Weights of a small transformer language model: no biases in attention or MLP.
Each number is 500 + 25 x the weight over the matrix's rms, rounded and kept within 0 to 999. Layers, rows and columns count from 0. Numbers have three digits each.

# layer 11 attention output (transposed), 256x256, rms 0.607, rows 143-170, columns 0-255
496480505469529519520505482502490476483508465505537507478487473505502462438455504508491509523509519462507510499475482503492467534515501516534515484499497513491529534513508502493533513461525467508461503525484514503501486516477544521486530469491508503506550482485500506482496516497523507460511507504502503498496498480467501520496466474476475500497512511469513485494507489487523531498511506533521488523517475494538530524491472530542473493468498475517502502488477531510552507519510510499532536501493508540499495489500490458494450479502487518508466516516499514523517483476512520495493490492535506509542485498517498492496477484463489456495490501507453504517480475459482489532534453528492511491470526528460496484513504501523487492504500486513535493553511510479514506512495544
511477497518481485507534479488509475448536525494504520516526500504524515511463495482558495500477501476492502506462500516482534515478529451531507522482507489526483521514505511482481511548455539489461520525516520484504515475518493496515503478467524466504500500522491506524477495519528522526540472501533530504482521486499488536502449514451489517516544465511470491465516485496476495486506526489511515512486509515498461498517510494504518510501473494480531538504508495505512482508546510539532481510533523468505485479497478471508466464494500471515465493506510525497461525473506488499512464486502522447495493491467468470487463511498488504505546492487492478532544465520511467501471524530496505492481484465520502514529494524506549493513498448508495501500518468515475549486500545
517504507493506457500490514493530487512504516513500503495434548490482506509521522512446474512514464512502531530480474526488505529483507497467522499480486538498516518491493504514501531465495499517545511493450488516483461466476492509509497499505472450519473494493489498520522487507502518470486524494513455510510437506491495506485475494447522494533529481481487468511508521504508563513475496501513491551506528495526481529500497489505505573486503498514479485448503486495505527497515533533514524489471446475510472553513505534501503482481476504506500480478462560522462514468471474471502522480511495455461506536533487533485528518516523511534505505474513477477498474489480534532520494480458513523518520554492470507505516505486505500533491480505483502505509482467472499545500472
521458508508491533482507494514497487510505528473551511492517517552556489489485506498499502452513524513521502508499515517481516470487513483444524530522486512484536495505501513510468512484527473515489503492508516513530506489487494521517516522494498516418480522469489491503515516476499488455534514520527496497525503484469522481501524492542539502545543496503520488517510492456509472468514468494506502500486506501516462448518484476483461476504481515485525495505503492514485472514493483480508509478487528497496499478515497553464519512498481515536493485515501481506486480523473478508502482473524553476556540504495486507525485533485500501497508495478463487501470527530499548508481511496447505463491563511492461477535486517516507508547496449484487500510539517467476515500487507
503516489510507533515522518506531502519516539536509508498535561452515488527493530527542497500503523476515481492495433481522496536485502488483495487487522459521502486465526505518503481472488547481552524472515574475477503477522520537544486530497472494497487473489494495518475513484496500489478527522536503512524502507502459504513457496500469481468518501472473533526482524514487516495477540489475529493483494509508498477506484502527497520494530503495489475473500476502515534494467506484505493504497474526474505534513501499507515526516447504489506509511492495508483520513515514488544495454487488469505475505491494519514493500489484501514511486474548519500486470515472503488487477504494490512494519508512505506484514457551493544513479543494481500498493545531503480493505508
524500501481516481504515540477534507498493528511497491503493442515498520509482521530464496507519474496491494479523505463485502512478503473505524494510495478492527499501475517499492528501519505492478527510505547484477490478486523518451491512471518497509470519489489508480517478524509497511488539488471508483501501512479490486487501538441475462531481499488488510515499492474479492505510475463493513466494512495480500481480489475485494512542525507525495526509477507527475537486502500509497495538496487519479506487514481493508500481520507538480515485481483488556493496470478472476541499466492488529502545495504537519472498492475500514492542506490532462477526512467505474512537490460509490481494501497470497523531552530507477503490522477502493487475530493487513473454456487
516500495515509476524460519518463489524460512515473512502477505487537497501507528450488466513528534485482529485483492485512539511479505537511550526517518516490503479477490499459487502510456482534501532505500497491515464515508477503481494489534551474477527475520491527508517499493511469479446515493490521432491486474456509470535482511479507496483568534509486488527525533501500525483478525501511496520502492507485503520496476505495490452521476525473496492498478539490491502475482458486516507526532486514509517491521477503535507506490487485517482551508512478532483520510513486525487524496497485487489475530507506470513478449465500536503501513536508513501477472531464543525484478505498478476473505476470468503497499494505558507495508541528502515482493499480490510547496528
514488474487479503449506475508543503515531451502534520508519495504494480492451523496515469483510507531506465530467506484523520488489510490515499483485527484497495473505505479478469454548496500486533491534508536512531490513500525476471508486460472485551489502490519503505500522535460509551501529458513493519483505498492527531485498486463518504496526486518491493498444491491477483510479491521472496497468519507513485562529497497474496473521497515512518516516489495509501512506520491467520499495471513530494518459487506500461502518491531500509498521512550474468513518518487491492510433491455528541505539512463478519541473496438471471492517514516481512518536469489490547480471489522482495523483492518490519525473453517489453523515513541496548470502511511488489502454510497
509511512505556511489530487506491510496488518505486480511538487470495495487491535477486494532482502487528536495473492495495548493527478492512469463496481510483491485463471500505511543500499523479517479483516492483510515479535463473503469479502535487495544481489539472515548474462481503483477504484489491510467486482471517503504524507454490555457520545491538499474473482498481474480504534520519506500482487446465504537514507513493469503499520501506487484523483489483500526515493491545472482525556504495496494513531509528507515482525517484494488508480532526493498509508529492512513462484465471519481500457524537489502547509468491464499498508499444490468526520485509517516498509518513494517447485508504507544540526480558482541520493539517480505513512506503480503476474500
412489541502496485501517480509505484480501489463510482443555515513500490511525473502515501498495521489468508475483505468490499537461495523527488521474503529519496509491501502508534523505499513519478471545523480519520510502512506497480520484455486531508500454516514527505529467502509485473512539472500516496502551551489523475475476495499487492504530519491513511516521474503499510513484515474493511495523488490486482504498476512524540490482534467522483495530513470509513512503484483549524495483475485497520477501500461465543498498467520556485508474505514469525529489493498519517468527494510492477522474481502516432502478501511505459527491515477517501521520505504462503467475509510499495503507493509550469521477505522455501501538489476498521491504493478489557484522505466
451462508453510526515489507482509495489458522516469500499536484505506471504473518520495511486503522499504493480525489494457500495511467493484487513436536500487452494505499530528510498526509481526529525491470506564533490517475481541501525506483511498501500525491499475538505527536458509510492508496487542571496474491521496462517530485502485499515482487508453487488504481509475496517537477490439514509498514476491541529494500505488494504488538503473469491479534479487471526491531514500486509523478521510454483480506515519487497525480490489503518477538491482536493542494534473528511498481493511529524494496501502475506482510465513476481525501487513466469460479497481533513490483508529525500540504478471523499483500511505502496491530507495496506483497491555524539455524470
497494501525484518489504522514527497521504475489505519533449496530516449565472504492514505514512519493481549525483503521525496492462492466480461481497490460516528530526499480481525514455501506488524491495459468515506522499468479493488481521512514534498509485489489517475486486525500530455534483485518525499523501488496454513510479495500513454496521519498492523500475525547484505506486502511487497525520518499505498566536498491531477512518525509510516522478528488484487507507487493524478520546475470482516517499491493521526507484486476498480500515472477514499505505457495508469502520514519518521497519530505500486530500480516537495509426483494496495503526516536507492502496506518528454475484515474519511487484493452487484473490466501540487483461516486464501495494459555
523494505510511481527516488525490521509463505494496447474506490488493499480495520493522459519511492518461487520506526515506484506505491505513530489509489514515497486488489477536504517524476480542528502507523555499517484492534489491503523484498498530530450477494494505530505487502549521514506500504481516461527487512481486453489524492515489489507513529495468492531503495457473474514485497494482471537501487486460519509509475525500517463497516484503496524466531474503462486484498477512522529496506495524499540521519515473492515494523484520473505523480453493506449459491538517505515468516482503498504491503484515533500493448501554508471503508521491485483514487486507506488507499538494478515514496503502519550543491497542520483508481494516524504474497480519458497480520478
506496505519477503497476506491461485525506544483483534480527492492472509475485505443487514497497524506486518491493513526495468513510520497484529521506485453487512462494514448539482536491485459501518457476504495504513477488522501521471479493508494502467498451500527495483507481494502495524484489518531479469500479501509514487492464462491510505503487492476470499486519498520506528539521454512526459516490513475521485501481511485535487499484506540486521496544532527523504452511496478502506478476505557506467506542499486504554523504491477473478507488452511489519496490491494516490512513523462476540528487532497487498489475504499475477436481504518482485506488467500521531512551507518513500495520501497534515486467552551491518476509483487507486462472518498492517547462519545
501502504530488502529505493509503473539501491505541465509542495490474499528513491485481537536512513509492513532467524485503541468499469530533480516487524498527509484456531485516536530505521494513511509519507502477502468476524512488503517515511514546470492548489464521523499456460497472556482486492472472451515529511492495516494517480517494480502482494515492524486500502482539498509490474490479512531463485503471509507485542522517457501525530506466504532471462504508547520509517484506543486517511524522516494501495494489508495476489511492512513488508475498494507472512504476502496519534487472524492516515526488487483480520523533510501462498494498494523536485495487507537507520493500475532519481507483514494484534515501457504474570456470510501526496481468501490519502508
503475487481489499494505496490482505473534492506479511492525496487519456503537498522515517482484550483511522509483494512527495439566580535472505540483520534468506518498512462475447506494503499497494534490486500521488502489502498468490525521461469480523508486492519506487531543509471500504470522516482503494509480464514506464490529483521510477465509492513505541495531503520517489515516462505482481498472496484507530528515499499515502506507528531514516494488505527522515468508468488503511501500542541518487495477518525502525499521464482512509479486521446492472473495489479483516510521515453463492495473528493494474495480481509518464509492509497532509500494486498526454492492487466510467523467482481496529452504511512477515486496515519496519490534509505542496501546487505
563522502507525485484493501495489510505545506491530509508504476494492499489511491500527486485491490524514489499515493503469504464540514508490449501488489481516499518449496463493499477486514475550530466484467486467547497512498488509504499500523549484514490484510502506493514506504494541556490547521499511502500504466522516504448510519537467522500512528523476487484481461493492510533507485499462495489506494504473509516463472490486494487500504502520508484487489490516464491498472509517476526493540487494466495461474511494540513512523514514498508500489485511512514521520484441494515510477498490518486493518465516531522492548512508505503492486503552464495488501520527466490488505503493480492481510498472468496528503503506480531481498493544507521493461502488486495509542602
518516481510512471491483514484537478512523505494531493451547495516488474496485479514504481517483501501471475507490558492491534490501509510509487532467497510507471516511497500504522516516462482532508530466477489490510500486512511482497478525499517496487491468528470520454497515450477475487476507515499521491539511517518550482495503485498470517536551524483529480481499496490492481522504514488501476499494522480525513484514513522518542509535517495514526532513467484463519495516474537518521491537477457496529509517507491493467493522459479484484515526496446481527504511492517506462548450487492508539483509508536521467503493451514484510523530491484458504504522474486512461525534534503517485454484493470484468451503486508506508488511479464470497516526490502475499501482497531
417466484468506575487498510482487513500475505535470516511554516478501474475514525499497514476517458519486499533537483518466462499515484497500501487496520478507506505486500462501498520476477509524473506487500491489493489455500498523519490505487507504502528494508506486468500499491517490514535499451478476506498509502514504472474470468482508527496528538534510493503517518528518511495545490472521536503516519492481487512486504490495492522483480489492487491461492473508495499498491495487534518500532491513519516507518519486485467491521495496508493508504548500526481553508462532497513496516508493531505486514469506486511474487484500473487476501504497501518510469517456529471539501507479531509465478507495499524488489510477526493466458501487531508497503493456490480511496535
456481524524529478541474491525547520477556501449529490456473480505500506533507500546480530533536485492455472503512511494460479518478496532531463504458497496489480501487476509493494501507520488502514544534512524499471534543487500475506486490511488509462537455504472493517510501522500467478505511508504474496510496506502506514508524513524485511481457499476513479519492532502509535479538518535472514499508503486502484468523487472481475507461500508482503478484521539474503514498511487451501451525505500507519517498505490469474517469514510488495506457517512522500537490482545506467491531522486536483487492510502467471487501506529494517554508493482493468502490491503495503524525505506522483466519489523532481496485488509492508494519506475511536504509470496528485531478490486
484468490498535528522495520484501463493526498499516546448519460529535488482545486486488491449503493502510508524495489482487528479512494494518510490476476502516464498479505517519510528482490474519523492518503479486488477454485527513470529513500484463520493525499503533466478500491481468492474547517479518503472487494516491476525465497482470511462496518509525497512492523502498500502500491478475530483512491504519492521499480482516507480541495528492490494514516525492503526528470529478514501474465481519511504520536500496488460498500484477508472527510475511504515521499522481516470514512492513520484513491463524498471493499492465474515524480498505514466489509488488487543527500542450497572521482497506486519511506506510508502521541487505486489511510495533490514534493452
520498505542486485425492481462510478485529492476499531474506505498501503504506490481494546503509525488475497501496474485522474483527551510471474517491475501468520522508501482492490493496488475468497519472509498480464483483505499480531529479524486474485527484497521525478472511469500519489519487458459521490493490509517494471493511526530537463525524475510506494475503508472542460484490520480477467519530522457468523514503486517490513501495503497527502512498492500517505469514517509483509494522534523468545508499466503526509494487526528480498492486515556458480512475495511466502491515471557521497505490531513456450506482468555491468501518511501475474516534516493523515556514471517490509506429531527539504532516487497480470463525506502512499527532501506498524551471481490
473503504510469473516518542525483526508512517537475481514500511522527503520490519481484499504456543532525540517503494528452482500506481443463523449474519476527517526459480510484490499492499485504485539518510513479509520540521507552522527488486480504478488542520492467497463471506505507590507537511540521490486514454491513511476516501491509529510460500526530467468461499513498542535523497515533532450470496482483502498474468503467522513486453527528519514531545506478519518474493476482522511512490500520505503478497483472503516478517521512497515503492474498487492483490480495488548474474496446511516507498492505505506499511524540503478499515518486525487531514534486485545517508480516514507520496508487504449537484520520493503488538477522516516474468498523520514483473512
601510514502522509521478474472486478523526479469539569519518477507454493512496476483491464503518457474490512503476527500526527477486473470515511497493529497483487517527540505517517496466513514481517552543462513499472506513476529506518482516493496502520484494461518487490477466497489466520522509485480475493529504547485505501481453450508492485478507518496505491553517470517502528481483505512487493514505531510529531517496513474521518522478449544510494509491497485515527519485503535512511499469525542490497496479495540534539499478484508513509525530490487509523498487513489561494469529515494456486526482541499514502486514522448499497506510472455530511475487450498499549529505468494498458549501514498521487485508555466506494520491499469476508491525488536497487447501488542
476502523486505481528511534513499511486489508503496513522478446526479513547543520485525477517482505481495491468496496512478481475464504476524501508496533494518498505501478523546505478488529463536517475474498553473519529517483492547476490541507492528473483539511517502476462527497511458492486520498539495488474512469500496488508528530518495475503488498551465521503457516542504528497484496470565469529465521532507503495475532490468510526480537502515492505469471512476482476492442504564518501514515489469495540525489496543535527540497483523495543525489491484484490467473510516504537498517484492505492495505481503471526513515454519472516517458488467498479491531540515506518504501511515512505487480517469466490492521515477496527495518483485511540497511507510498497497498474
604560498482505489478497517518483512519479517480520530479532527484487488531514496500437523540517507494476496510486517504505529513488520524531486437479504519532525527505523467445470481487524494516465481472500538501471524459520497479505485508468488491524464507511524485496472464483496534531479514499532505494518508453535492461459489468497488474496513475498453461461473517524509517487538488472492519515508504478453499493523503518490484504479506527481496480468480508475474515543525509483461521512477502478485483488529559485502500526474495500477554538492502511489491508475495519520492501490510474498510521498504502509518519544482452533460489527471522526486472536473475482501520521526474496480552493516532508488506483493493483479499496474511501490514525500492537503509496536
521514517502525510495498471485542501506537507509510507509466489525511490490518478480478501540453505524461483500492536514484462512518490501504494547498460508494488496480498477496532481503513553501505535535501483504480477510493501470502519494491527480501517522489504481520501514522546499499501550495496498460513495494483491497499496476509464490489467477497479507511479489483530522462507483508509473479458504485476482486469503509490489503524491501528514556492466529524559497517496475474553513550502513487528499521513476522509508470487539515486489483516535524504548468516485480547494513501512551493505528453507539482496499537522511466533496507482458484478529480504499465498498444497489497543532514529512511527456482492503516504501464484487477519454478530472479492479510519
443503497517517469480479514526492541516510505504483533493525501499503511524499470475515490470517521527506482516534522475469523484465467473507459510517503536502485549547495528481502485494463494458528502501480466515470507477502524471506496508495482507503463500508517470500525525494511495481535511509467507509548499439474531535471478452482491497473477502524539534487472481538519497505514525495462481525520517477484466497496480496470537504504517488516548465499493461485542472485523479484486474477533516517502490476481503503474490518519505488535517514504464479486525504490477500497514535548491503536502493497493516520493519496483514488471495526457474521483511496523501512476510483500488500509507536484489497547492530502512469509502496491518534510515527460544524552507513531
# layer 11 attention value, 256x256, rms 0.232, rows 144-170, columns 0-255
487488493515460480505478438497532484499486466519515473519519524466499530526492521515503486529529523475493481508527508482505500523526508547479487515541524545501525466519533528489484541516493483527513494505467491539507517511511490505512508506487477501472477522492482500505532510554498512461510514536453515500464547507456507495480494480528493501511468485520470493456491520487473498505497507498502516492507495506473479506510444493535499469504469517493508507494495503534501481481487513510519503486544500494515474506505532487524504505501514478515493523555525526493503499481491473465509505491518503488528480489517524522503542544489500488488517531471513500520483494506477470531479508513494520538468455513513511514532517511516509517471494470509510490495458506490485531515526544
500490514492493491484478527506489495518516505502497499501487499490460504504477503486507524503447467514500511455455458525469525512492489491471520518536491540477521497464508481534477487482521535499485495472496507504504508502545528482497516516464542469492506500516515489548529521515504549505490491488520480501534496519492517517499490509496508526498472470483504456507488536470494517545511491493502506490492551496480513531489503502522520488487513519497533463503500496525505484493472487518492531502462444487494508513462482508522485502509492499470465504474507489509539507494437514442484507494512519524491536498482501478499504483459550488538490535462500501464520497508486531536509542542457526494514477513495482474534506479510493492524479540512483511507534529523479535493453495
517491499502502494507468524516505505501492501452490479470476495483509464536495466522528469494512506528509489507501489489471489510474463469513534469467506464537479481478514487494499524489490511520499523498513505497470500516545508495538491504515491496473472530520532526479462545515474521500506519457498493494484526514517486498467463487522474512519516499532494506482525506502509494496493525529454476497524519530476522469491464459526515504500487525493489497489524490473499490527487519496481492486481474502505551533532515492534493513508500500532471499494521521486496479525495478495497523446511501500519496498486531529503499480507472526460498533521491488490493477548497500510492480476479498509526497506470544520562491498524503508519460515520503540503499514543516455520547486
485503530507481484517495508468509469515477511542466505500535497485472503452476520472516503485500555483505520479508471455467484466476516515492511508507513496527493497506507517466499546453549483483489515513490527481479510542497496547502490471505477458478489510487482497529510467490482517503515526493507484466532482521500498477513491502488474532499502502477493476488515500502510501524498523475531524528541533495495515508485534492504509510501463486535526489494450491475509512490477493478494485476499482488513470470509488504522485500500475524489502480513490472503485496540506510509521514525500493514498461518495501508545476483474519505535521537488482487508517491478517528495525476505512494515472540524483515496478515477529478522522508523508480462501483555505543498450459490
498517525471523490506479507516527511522520500485525498509485507503537514519500487495526499502502550457498510476478480505474502547465472495520532523504484512497516502498497503488488506520506502504519515486485456494500490532480507465481478506517507518525501484525505495491484492513478525489534517475516477468470502517503467516505487480489528525499481478506480493518487466503512463502472509479505517517484470486496465471480533534499511525529470524519500496501485462510480469491496506544527462507528488485498524471498496520507507476493504478485455535492519528535496456507504491473496493550481477521504544501470477489499506481492520490486502477491534515491547506537484496493531460555509521529555507484492498493483504536464508523500525515511437511466500468482499524470505514
514487533502484537523525495489499476463553512489503540491506499485552468516495530496498516491536505514477490474544515523498519521532486463509450517494485492524475514519471526499465495473512468506499515502481530522466535501488495489482503491505501478490506544515513468515472494535520504498506481503490505501506519503506489474460478471502482536484475509505483459543529482498515503501450497488466536467488522458486515535521511492494499510501493483531559466501496506509538462491513494487490487488520483526515499525473453519503503525489505548485485469529494492486481507461530503522561498488504502498489439499475492491496506501506510471501478451489516510499480474517528489541485536502509493497500545455499497501507462466489521493503500511511507510497509465503448506488483489
488489509494472538502545476500547525481494530496470508515494520525485514537493504524470458518486493481551514454533507503467490497517515507474500498493486484492492485473507512499526456530463471484531503483477511492503479474473458510515508470545478533530471537542458506495520508493471514499520522457471493486492543492496505494468521503513467519489511531566480519478462471487452501520520551518505521495546506519497495543483487472470522497509518504511478493494465496496525491521508501526563494507522521527514483490527514475512504509468518537506502553497479526490487468488518464532502507496497533484494551538530519511507504507500488482522498516506493483479493473498516512486457485497514490466483514534505519487452479533510497535474433482500516526487484509508508502461480506
523502500446514520478519482521505524480526521485488471557499492511480517464521503530488534501495503519486523496546505525512520524498509491523523510465504468507480522507503512487512541532519501498471517512474520488518517485521537532480517503475516491510490502522452486504515490513489499485506508503484504491526514522498477505497510462460462478501480511501492503476492465501507497487518502469485511547480477453529510514527507498495520516501493519521492485519495505503473505515466499519489514483451504516478504475510527511470535480524509473544468492515490541556506524471488491514521514526492470482528469523511527518506476535485499495484502460502494517487505488497491560490481501475489495474508533502488509474504492491451502504535507486496548510441493497489500540483466526
496495489507512526515501507510543543499497481545538520461488508503508503480480526478479503503505485498462488481507471496525527499518514486490532475504516535486490518507516489492521507483490483460494500470495488495496486474499506487501477494464525515532514512518540485493484473514518521507490475501496517498484505448505504477495519516542479501496483506517522521504505523525504508524513519507486462504499490491529497512452509504533491493543475522497513553535518504496483502470488472470511510497511497484481498561511518534490487513496526497528509506472544492538449511514463507477475497491456528520532459436530487493527508500506523506489478503516500500527513501525493504530497511496540491522480494517522490494508484477508440528507514480483511503539512467480480501466492506
490517489476485497501517509534526472514474513542512493463523531503496479516479491488465526470520503464549534503517544536496495489512474490485487525507505468495510516510518495493474506537537478561539504502509508468534525487475486494520551485472520503475525506488502494499469553479489472518462531492514535524495521457503492536487525522453480517493514500540505502548539511522473490511531539493472487560495516513494488468479498494474502532523529534529467523470525479465496480514530501533495545452514487490480490481512504543527524502530515465484500485498487484492497520508532523538499487502504517530501497497523474497499474496517520514460520515527487486479530529501480500490500466515514518506504541525498503488478462502490521499530510504491467528478484524513486513495498489
484510481494463519509483493489466480513512528489496490473494486484532483524478527551488495495497530499483498454507467485496514470500466448487522473500494509471490540543471479514477507470530466478488506514494490514529472527501536484474512514513486509548518500487486510475522485436521517473499507519509527484540474523494496500511501506534513530529498508511502508514459512457497478511487512496513526483532457488509487488531497503511511492530501494501465523531512486470495484482520538496504493519455522514517497543462477513477464513517521476503489460520503469426477496501501489516498533489514531474492498536472514502517459522502495479491539508508462509479518504460510520496500509456465514501496500524511467503530514529512501468495488553515499503510526481514529503494511501
509500527490524502469516492537479483481509510522480505518535476450513490471477513492475489541511489500484509497516493518493491489454494488523499543547488524485500525478483471497506508512495491479518471488464528514501500507503456490519519495478471505462514503500515447510454526540508484503487467504477501474463483512524459521516518475498493508489507491523473520494503483503509511488515487496513488524507495524496487493514499499499488509526499495538517507488500473541500496494510509516494476466476541501535488496540524508454476517505499491488526510505482537512517448493473513500519483479531483461496498541512486500514473490486539512502498503492481483508512470505535500499527485539536530511553529475491440481491516469481528482497503501482521473475517496518514478506492491
507505473495528499459465465496502508489513524499501500480523514512520507495497494479491503524500519530428476533492524475475509491512467500524512497508494510499530480478530534475514494515499503489519498521519518504492527495502515489490502468487481485495487500480501482479513512466500474495540494494496509520492498544527520496488487516507504513506524494503485503538506510507529528495520476512501487558474498505500537485504468480533505495520512485508538513486473425478527481490502484513496516516517535497498514543489509510470545540483516483453510483464509483501501511509500513520499505508500454542480503537519490479513545501474471457492491522532510507523505460480532497527510535472473498539523489468462509497531501537468509480498478522508495443481489480504498502486503495
482511511493566495461508513526476451484491484519469506512502518486540508522506522497486508495491512510492505490451485486469483498514500485513496505506499471485485492502538514519492496498514517501500456486497480505487488492523491523510522527492465516475527516510464493530508473501484498519523497471527509529520504501525497540511509523490485505530497480482528514525521524518498519492508488498510502493487463539538521519491496519511496515482486478510500518495464515481515488518517544467498468493479483490528493482472491551487488468498532476529521487493495515445506427524494438515510489484528481508493500481515509485505534519497494518502497475514489514499472513481505503449516515470506508517507486493480527494509490506490477479486542506505490517502499447462504523506516513
530516516510487453512483509450496473494515497486509520476476470480504454480485490527532495487536495484503492518531514463496454479528505468496480509475539496454520512514528506493515454504493475515522480482505514527517523495529512497470501474509503500514507533518503515539498494531515501519487524478489490516507498449472517531481529479497513539472548478485499491493525554532496515445517516522494527520462490478508543485480509522514509492517498493477579521507494505473511495485487500507493495492517520526509481493486511496494511492489507503520485499503470511481499507462510461528495521472489506520479485528534470494515520489497492489519524471540474473523483499497487491478507517495466501483477522512506530456511532466501537516513504516464519482518483457451519488564507479
498537502515496489516497490475460515472534530543522472481531521504500516511528542537515496484519504545474528504472511516486474504468500486483498511480515501508473526513465480444521490522507502516499473487481495521478468526485494490501461475508486473486499515523483462490474511498508494533516489503529500516510491525478526479491506521506484481514477503525505492449480483481475481489482498530501515476487487511487517482519459504470483470486502515515516527478520464498475481527496513539490470465531489480465509512476498509473534517503470501499490513515461479480515511488531472457486482492487495488490537513504434477480492488502520509537509535497491488530509523483510512489513477499491532510511552512501542469483514482488509520497505481509500502493525464515477513481506506
482492486509511512492493509518511489481514488526435500499479511514506513513504498497480467499510505497487514512495507496506536542516490521511526510513515480483479507515520466497493509503476496498496533495499498513488447538522497498525467486484536508517513478531500493480523499519499521493513484477494510525510501483499454524521508508530511479527473467486494479521511549522547531523494450530503498486519538485435486448539490488532502514503531484494491519524490500508519454476471484519447506491484490492491476523508492542492506531470479513523513510502464499469478490510479493503537498514490487502525498500530484512493479480476492501491508502524479532497486493533542483485498538486470523499476474520515500526531473519458531506506516521482481514461460498483504469539474516
521532476491506498517501491488521508447519482524493517510495485486493531490523480534502489460487484529513457520497495469498509522481472486477483497511490486536515524522520519496534524463554516496462496492502484470514504479515477504522509491480490500505480482506548536453499520478480479489494470509461515492543533489509508510491489523503497513464476498455495487497483520495489532511510512504481500479484507475496514532511523445480484517519498501524474540474527498518499525500515517508476498522528522487483495507489537511498541507539535464475518496478510477486493497499479469511495498534523490501490516536478481480544492505505495481485471497481493492484502491483491514505503502527537515482512488479563492504471503490498503517492487493517494495518516528469497484491493493
495494442478503499507515517487514501495536509535514521504484516491474497487500502467498542498524526465519468523478482535515491488535505500515513489512497545499499514491499510517468510451496494470524543495481545479534510516537502539468505467531532538478511510463459495539506461493482511502475474509471543523511454492462503473494513482502554471447512497477521498503497487506486499518530493514498488507541491501491461496496472508509475499469529510510527505508534503496502454516504480488514485485491491493487489488519501509460487529506497462503468480471521474531518454510486517476458490488525499475523505480487508508495472544518447494504519514519490507509503503484503509482475503501468469494478489492495505541540498535518490500519519484479473547507497470514484454513490528
512502537511534560557513531507529514520495495557506537521508539472480502487508492454490470446495466466518467492492489503492491498486527495469507463508492493483500472473500497509479506521513508536522501487509512481514555488517491500511516501495497507495525489492492474485531481525486501501507499493509513525501506448496480485488478504461485465491517508522475471512499530497522493485507492489497524468461524488472513492492473513532494485507488527516482531518517528531487498506470520508465502502488497508485523521501523461499507545471499521512492494494491509483489498517508469551487495518514507502517523511477525499512490529510495472530477518507509511498517534471487474497510545523519484500519506483507513503506502513481486514542515490514500474489474479494506509538468497
492501520507483476500512482461541515458511528462517475506475515480500480498532512462475503555492487550500498531527546535512499491528519498521510491492551511493535487535506473508521499470516479471471484505501543508537483495498494509530533528528512508489512533530506517438482506500536515505443516487511573541460476521506506498509509485514514477484505471505493528469490498529512515506487509514464500463470492481516522492474489473510499489465466477477535483489510495489504482520520519525537492486476500468468501518499483486506486504504499498495493498528485517521493475501485489564495526516495531511469484522477487516492499504478483512457513491486476502521473510547496520536484517464482458506490454539529526505510505509517504495480502506543503470503527480507517477512471545
486538513550495487495476546498509496470488514519531488520480522494526498469502519500500478517490487491510515525485528513517510540499489496529529526467491512500485515481512509477529514521484513514523492531499490491479501504487544501483491506513488472491490472488485519545533467499533516490550530490477521459473499535499510498511509512500559554505526501510504480512488507491476479488503499480488476502478494496524504505523497499477484497499494532518495527476510487496470525481484488499516521460496493487483509482521545481525538526476512527540453528496486498432477516485527475471509442500503450473495536504507504499486531530484521501493559498476489494486484497472502495488490507520526522519527499524515483516465466507481481463471515492502512484492494528529508470481551505
499474526489502526527510501479485470538465513536488502469537464460522510488500533490519509490489525481490511493448508496516441480478534524451492516521468490508506484503501536480488490484508494523541540500527490494494507483510487476542476506508516482486494510508468521490524483490516533506507484488496474519502549499521496469490503497525487520490528477474468471520471485504506487521497489525537531478464525522515496484490523479546526487533491501433474458480501487485537533519515489492519483517456481490503504508452475529469510484559523524468485504510500495443547462460483508527517526496542515509484531477480509527529519492495510437528493524507531465478486504504521497495501494495522520466461499473464497500514497471517470531491538520481510539527479502496535507500462537
516519479483518514488500517498491508480483527513549473544523486517526501487525526538549490514483488483491522451483526398501499510498483481485448515510485487490483525526461502501472495527502516521514521514487508490480532515490518456503507501524521497487503501509523513523483520477502485512493496489469522501490476509499482507504519512505536511480501458446512523535545476503527437480467485487504527515504479517506522465508473462485536507496499486517520503527478526486513492499499514522466528498509491502509479515508511487524501541512511540509515479444501542476484513504484538520514502494473480521520546491471497471505486509479528518503534512538489525470523509486478512522546503466497511516521509539487495543512491481522496505486501520471487545525503519496489516467517489
500457485506486508526444502494443516522478528503474515485544472523482487513506520548507475537510513484497520497491494558499498480473495520519542513489480470474515501544533478505486469526505469482511514504487489470495503550530512496515482495483474511523506524477531546477536435497520500510519445438493486489496488540516513510502539513499485493478501481489511482493501482489466496509492482511469513527486478475502481482507513507514488482470471538511473493481465482531522492508492551501486494495500496486487527457478492499512507507498495513523500505491463464493501532449492521543474462529491482484499470537493480497510503472489474525500478520484516479506480510512525482468496517494518497465494519502488485487498490506530463558525500538507470511521532526522499507501482531
519487485489491511494464494489515503483490515485535496499504517527525491494516499497493483514517481524489483503497492480507456525532543482510498536547476534489494520536487540496518457489480480496486523461478516497498492526500480513488445502518497510509484508531474491505485541540492513516506497510502526509546498501499467478516464501501502491503472484513491498510464538505522517470504541509481461502507491535509507517507490532500520485505498501464496471511520495460511507540487503478488497436483502490522484470479482443497491501475560462497461486489495508498551473550450506520480491504488559470481463470497498493493561531543493521497484480495530513486501535467490559489467474498532457476490496511503489489477488477504491518487517503516491489511474497516485507525496526
493484450487465500529527511493494543522511501501499487511460503469486495529554512540492520517500486460508511523506477515491514497465498509521478510516489477459474474484497516483479485468498492494496497453512535474475521433542516505502503545508513491525511456539507521498525490474508512474504485475476517507476494452517523513506477522531496509488507516525505518520507470510480502481483495514509515532473473496479482501486497477492503488529547488487517485493520513464500495552523506482489478489504479534487493487544503493474496470511504515480493476538487481480486492475506506516453450474508505507502463501501512538461535475512466500502497537499469485510519484505467526509512505517495485497476544499525517530506525511471517481500514510498514484491504483502475470487463525